Weights of a small GPT-style language model, trained from scratch on English Wikipedia: 2107 steps.
Each number is 128 + 32 x the weight over its row's rms, rounded and kept within 0 to 255. Layers, rows and columns count from 0. The size above them is the row's rms in percent of the matrix's.

# layer 7 MLP up, 512x384, rms 0.0798, rows 391-401, columns 0-95
size [ 93  89 107 105 100 100  83 104  97  97 105]
[[ 99 151  90 151 143 126 145 145  87 114 207 189 140 203 141 157 133 106 141  99  83 134 117 155 122 135 129 168 170 106 161 111 128 175  92 185 126 104 164  97 150 105 128 122 150 145  79 123 113 174  94 185 161 140  94 150 107 154 128 150 156 153 165 159 109 130 140 122 111 127 135  70 149 124 110 117 195 172 120 153  77 161 123 111 139 170 152  72 157 119  86 109 156 146  61 133]
 [147 132 102 104 116 174  93 150 118 131 156 146 115 117 129 128 134 166 118 107 143 138 128 170 146 137 105 128  77 165 151 148 133 131 103 144 126 192 142  96 105 110  54 147 111 137 158 124 147 160 145 189 117 156  80 136  93 201 123 173 144 162 136 103 108  90 113  76 131 128 235 147  76  68 158 106 116 139 128  92  80  93 145  96 132 159 145  55 124 153 193 113  97 168 138 138]
 [ 96 137 177  43 176 221 142 187 114 143 103 139 120 106 135 115  97 154 140 125 180 110 139 190  81 102  99 142 161 115 183 191 168 141 174 130 150 136 145  74 208 184 134 194 110 141 136 133 153 130 134 140 165 161 166  64 105 101 148 173 125 140  59 103  89 147 109 175 120 143 111  76 112 200 130  76 160 144  84 162  69 156 136 178 158 132 191  83 148 110 107 125 128 142 127 130]
 [ 83 152 131  88 105 165  40  98 155 138 120  42  94  96 128 115 113 128  67 141 114 187 100  94 105 114 112 139  90 132  87 123 194 100 136  89 137 124 157  63 166 166  93 136 105 152 110 157 116 160 151 140 127 129 136 187 143 124 121 156 185 164 122  85 127 110 180  98 102 118 102 145 114 114  67 131 112 178 118 190 189 171 139 113 154 102 133 147 147  99 183 137 151 165 179 117]
 [109 119 111  91  69 165 109 182 124 135 148 119 106 116 149 126 117 175 111 103 133 118 132 130 143  86 150  86  75 144 158 210 200 145 157  99 132 124 121 120 116 157 131  88 166 121 174 147 136 105 149 112 109 100 126  89  80 116 131  89 146  88 153 150 115  92 141 123 116 133 110 119 192 128 109 147 118 137 147  95 104  86 120  75 130 176 119 118 157 167 142  78 132 105 146 156]
 [115  72 131 121 147  76 139 120 136 135  85 143 156 139 116 142 173  97 125 171 154 121 145 111 157 115 141 107 135 130  74 118 148 137 149 119  48 136  64 117 159 129 154  60  92 133 166 165 152 153  86 149 126 143 125  84 166 106 156 134 127 140  88 124 139 129 154 109 128 161  51 122 117 152  68  90 159 115 205 117 131 130 126 110 125 175 139 123  95 138 123 161 121 100 171 153]
 [182 142 111 159 127 213 163 176 134 121 156 147 160 134 132 116 138 126 145  95 125 109 150 110 139  73 114  95 115 123 129 101 144  92 107 152 149 116 142 106  32 124 125 136 143 132 146 124 185  91 131  71 141 123 125 137  85 132 171 122 108 140 129 122 166 130 110 156  86 117 137 150 137 135 163 165 146  70 115 157 129  90  46 154  87 133 155  93  71 167 149 124 138  83 117 128]
 [163  80 108  93 135  89 128  99 163 118 134  81 145 153 172 116 115 155 135 142 121  91 165 111 132  55 112 116 114  99 133 116 132 150 114 148 128  87  52 129 142 118 100 112 112 157 161  97  81 151 147 110 119 169 123 116 195 133  94 167 148 165 107  93  87  97 160  84 125 122 113 147 152 148 147  79 118 158 180 111 122  80 107  62  85 128 147 122  93 127 175 143  97  71 131 132]
 [194 178  81  92 162 122 145 122 152 149 110  99 118  90  96 132  96 135  55 130 148 120 178 102  70 139 154 163 148 149 131 126 121 139 162 121  83 130 106  93 128 145 125 119  92 158 107 151 123 153 172 177 128 121 186 124 162 130 125 116 131  94 117  63  98 106 162 151  85 102 167 176 105  76 130 130 129 130  73 114 118 124 114 133 167  79 124  99  80 132 181  84  63 164 135 104]
 [139 147 173 169 166  81 113  91 124 148 113 138 152 119 100 140 124 132 191  93 157 132 157 145 153 160  95  88 133  94 106  79 135 109  90 106  60 129 131 134 165 125  40 166 109 142  60 136  86 103 115 119 118 126 112 104 119 139 119 180 137 133 135 124 139 179 103 108  89 102 134  74 143 121 110 149 143 143 130 104 105 140 148 139 135  61 174 105 143 145 108 121 154 149 130 100]
 [ 79  55 142 161 147  97  88 141 128 129 149 188 204 154 166  69 148 182 129 116 111 146 119  69 146 135 134 143 203  88 110 138 140 137 120 159 141 187 118 118 119 139 150 176 166 116 119  96 152 139 123 136 109  96 178 164 122 114 150 130 143  40 135 148 137 112  76  65 192 122 116 101 189 150  86 136 160 141 146 121 105 113 128 132  81 136  90 123  94  58 123 135 148 137 112 112]]
# layer 7 MLP down (transposed), 512x384, rms 0.0605, rows 391-401, columns 0-95
size [ 94  92 107  89 108 103  92 106  96 100 107]
[[145 120 155 119 115 113 145 146 138 174 146 157 202 102 125 155 159 135 116 120 107 181 101 104 135 124 150 161 118 151  89  88 167 104 191 157 139 166  71 166 144 125 134 151 117 116 153 124 147 101 128 141 107  90 142 166  64  94  69  95 148 132 111  86 100 140 168 132 142 147 104 149 115  93 157 141  86 145 150 140 102 124 111  44 166 107 130 181 150 134 137 180 182  82 140  68]
 [128 140 152 143 119  94 169 113  97  68 144 121  90 152 133 164  60 167 174 181 107 149  84 133 106  56 116 106 150  89 164 150 134 167 145 107 107 108  84 117 108 116 118 163 119 123 119  88  76  91 135  73 137 136 172 141 103 117 145 108 125  93 152 146 158 140 137 152 138  87  97  59  75 197 133 145 154 115 139 120 170 111 182 174 126 148 129  93 111  92 101 168  98 111 137 117]
 [138 145 149 108 122 115  99 158  75 106  92  93 107 131 115 173 144 192 130  91 106 155  98 100 136 114 104  73 133 121 147 110 118 116  96 138  95 114 124 160 113  97 132 139 168 173 109 149 174 113 173 112 104 198 133 137 119  69 196 141 127 129 123 139  94 101 158 124 117 145 118 131 108 116  76 119 109 127 137 153  68 131 126 151 116 161 125 136 130 127 124  94  82  66 147 120]
 [121 143 118 188 136  64 139 106 130 185 119 150 139 176 136  94 146 109 142 143 130 127 163 156 177 100 161 144  79 124  76 125 119 139 131 145 149 153 198 122 163 145 129 112 202 110 121 120 140 106  67 121  53 123 155 118 117  95 130 120  45 100 109 149 116 100 120 101 123 142 180 149  97 114 172 146 146 116 147 169 102 124 145 162 142 159 159 131  76 121 131  77 130 126 163 139]
 [166  95 117 110  90  91 150  96  69 102 129 105 145 138 161 117 150 123 159 159  85  90 135 118  61 112 126 136 104 110  50  69  87 102 139  97  98 105 161 144 129 170 146 173 116  96  92 155 138 100 130 161 134 174  55  85 151 108 153 187 188 167 145 137 106  83 152 110 123 154 184 159 118 151 175 153  99 106  94 121 155 182 112 115 155 161 112  99 103 116 122 128 131 201 115 121]
 [ 90 126 134 113 125 129 122 142 199 132 163 132 134 123 109  91 130 133 182 178 107  99 120 206 213 136  97  95 100 128  96 120  76  59 173  99 122 153 145 206 145 178 101 137 119 159  90 102 149 149 161  91 124  87 146 157 122 129 124 146  69 118 168 106 114  77  80 143  34 133 110 146 168 102 117 119 112 113  66 174 194 146  42 111 174 102 154 132 128 130 128 163 132 102 124 111]
 [ 87  74 125 124  76  86 109 111 133 155  97 197 154 127 138  91 103  94  88 158  76 120 133 176 152 148  93 166 129 144  99  99 119 133 140 150 107 136 125 114 191 148 128 138 144 135 128 101  97  92 136 178 115  95 100 111 157 127  63 109 161 127 207 146  29 161 109 121 125 134  80  97 132 158  98 126 161 161  94  91 108 140 168  89 135 121 110 129 160  70 161 128  90 114 106  63]
 [ 85 130  67  82  76 109 128 130 108  87 159 149 153 130  60 151 145 164  62 108  84 164 146  55 158 160 107 113 124 124 168 145 144 109 100 179 121 186 119  60 149 180  55 162 102  70 109 129 157 123 132 131 149 128 128 108  70  74 151 111 147 108 108 130 137 126  90 116  85 122 161 147 132 180 127 141 164 182 151 134  78 201 200 165 101 110 131 155  94 163  97 177 114 152 195 117]
 [110  54 105 121  80  51 171 127 105 139 112 136 125 163 103 111 181 109 184 142 119 156 193 122 109 146  77 120 133  92 112 130 120 157 136 132 101 114 128 162 108 143 135 130 164  83 159 112 135 120  83 116  65 125  84 117 126 110 165  95 143 123 150 141 175 145  92 125 173 155 120 122  59 176  57 118 107 150 146 143 119 189 184 142  53 177 110 153 168 103 117 175 120 128 169 100]
 [ 73 142  52 119  69 143 142 118 126 136 181  88  83 110 119 120 139 164 118 157 122  92 168 117  82 130 139 149 124 148 170 173 131 116 147 125 166 132  91 154 137 108 187 109 109 129 177  97 104 158 122 120 168 123 141 128 136  89 199  49 125 130  94  66 177  85 120 114 125 188 133 147 112 170 128  64 124  87 159 145 137 179 177 146  83 153 109 144 132 147 128 100 145 147 124 134]
 [166 166 150 114 135 129 142  94 132 126 162 115 148 167 149 161 156 101 160 118 101 138 128 135 143 134 152 123 126 143 121 138  88 151 131 138 173 142 139 189 129 133 100 156 131  81  64 177 142 184 138 154 123 113  98  99 108 167  45 115  99 113 118 139 131 189 108 137 119 141 133 180 147 181 130 145 124 165  94 135 112 153 140  78 163 158  94 119  85  95 134 176  81 138 157 130]]
# layer 7 MLP gate, 512x384, rms 0.0761, rows 392-402, columns 0-95
size [103  99  93 111 100  87  99  96  93 104 100]
[[176  92 125  98  71  50 178 153 128 146  94  67 140  95 116 113 139  56 132  99 148  85 122 137 129  79 193  98  62 121 178  60 141  93 126 148 109 126 131 141 116 126 125 172 152 128 104 148 149 171 114  60 123 105 162 140 130 163 164 152 146  76  99 141  74 177 155 152 125 132 137 143 108 159  97 133 128 137  80 104 183  91 148 184  78  90 113  93 109 183 126 114 152 138 125 111]
 [109 125 106 168 144  75 100 103 140 133 160 138 151 130 112 100 148 124 125 127  83 113 162 109 139 149 125  84 144 113  77 113  96  77  97 166 111 167 109 172 118 127  93  70 144 157 114 196 133 117 124 145 118 171 133 149 145 119 196 153 112 123 186 159 105 127 124 141 111 189 123 182 109  97 107 127 132 124 169 132 186 121 160  85 128 113 106 171 113 148 105 124 116 110  86 172]
 [167 149 106 121  94 160 187 131 149 113 177 177 121  89 129 144 170 146  62 161 129 162 146 144 110 134  80  98 196 134  83 146 152  93  63  98 110  92 136 148  85 152 163 134 146 112 143 152 124 111  92 118 182 149 129 161 122 126 118 176 102 123 124 103 110 116  87 163 198 149 189 100  97 106  99 107 152  85 122  89 115 110 125 217 121 164 178  39  73 112 112  89 135  90  78 139]
 [127 108 176  68 131 142 114 197  91 137  92 121  99 129 136 112 116 151  95 160  82 159 101 146 103 101 127 117 169 151  89 154 141 123 108 141 128  99 107 147 133 127 135 126 142 148 178 128 110 118 125  86 111 126 146 115 139  79 112 121 109  89 103 134 163 139 181 154 110 146  79 130 121 176 118 139 107 109 106 145 157 121 133 107  70 145 100  90 116 135 148 171 149  69 118  99]
 [145 101 170 138 164 175 128  95 201 157 137 126 183  65 148 132 124  96 111 108 124 119 103  89  73 145 184 127 162 167 164  99  74 177 147 152 133 143 129 148 129 108 146 163 120 101  86 127 152  96 122 142 225 171  63 127 158  81 120 116 100 131  92 114 149 180 157 131 103 156 156  91 121  90 141  50 114  84  76  73 113 142 176 192 210 107  83 108 162 146  97  85 144  91 124  95]
 [ 61 175 128 149  56 123 154 181 131 139 123 163 184 152 124 131 118 115  88 105 178 139  97 116 162 194 131 168  95 159 113 140 138  92 181 159 140 152 132 102 131 143 141 150  65 101 157 120 123 139 142 127 158 153  89 146 126 131 156 157 146 159 173 140  66 144 108 162 122 150 153 113 136 118 106 134 120 153 128  83 106 101 126  56 141 139  80  94  87 137 105 148 113 104 137 143]
 [129 166 139 138 147  98 155  99 127  91  30  97 197  93  95 142  72 139  67 122 147 120 148 160 143  89 104 128 128 120 166  80 143 139  60 158  92 128 111 133 170 103  78 115 173 105 135 104  92  95 126 102 147  73 191 164  71 131 151 123  89 103  77 133 170 118 133 152 115  85 106 138 119 110 105 170 189 100 156 104 162  79 176 142  70 127 174 159 116  91  77 140 149 194 199 183]
 [139 184 173 102  52 114 154 132 112 101  78 144 126 114 132 154 112 123 108 126 151 132 152 133 130  66 105 102 198 108 202 134 156 205 147 109 131  72 162 162 169 138 104 131 168  65 175  99 133 130 121 114  98 144  81 112 157 168 147 151 121 122 191 169 174 120 133 121 151 178 142 113 121 133  39 118 168 107 103 133  69 146 193 166 109 103 145 105 130  61 140 103  40 132 151  94]
 [169 115 105 109 171 172 126 135 111 138 111 174 158 123 164 123 109  77  79 136  85 170 116 136  94 131 132  98 187 109 134 110 120  94  86 127 129 178 131  91 152 106 155 113 150 157  44 114 118 136 129 169 163 188 131  97 132 114 143 160  71 188 145 149 195 152 116 156 152 151  61 118 143 188 151 176 114 183 103 151  98 113  92 125 101 118 153 123  89 150 163  93 133 112 105 125]
 [145  83 111 147 101 151 110  86  85 111 127 144  96 122  81  84 106 160 139  95  94 128 142 139 120 170  89 131  96  95 144 147 103 108 141 166 135 193 145 118 126 115 132 205  91 111 192 125 117 131 170  88 178 140 155 177 139 127 128 130 149 137 112 117 128 126  97  87 118 124 102 124 141 147 117 170 154 123 115 105 119 117 203 163 121  87 157 135 117 145 109 102 142 126 166 158]
 [ 81 109  61 101 119  89 119 134 120 106  89 142  70  81 134  66 189 121 136 125 116 135 107  79 102 134  92 128 134  95 129 105 104  77 129  94 114 136 129 122  97 110  94 116 100 132 128 168  66 141 137 119 210 119 147  73 117 167 124 186 123  97 168 156 127 159 122 143 104  62 112  97 103 146 141 153 196 154 120  96 140  96 141 100 101 168 162 132 135 192 175  67  87 178  90 118]]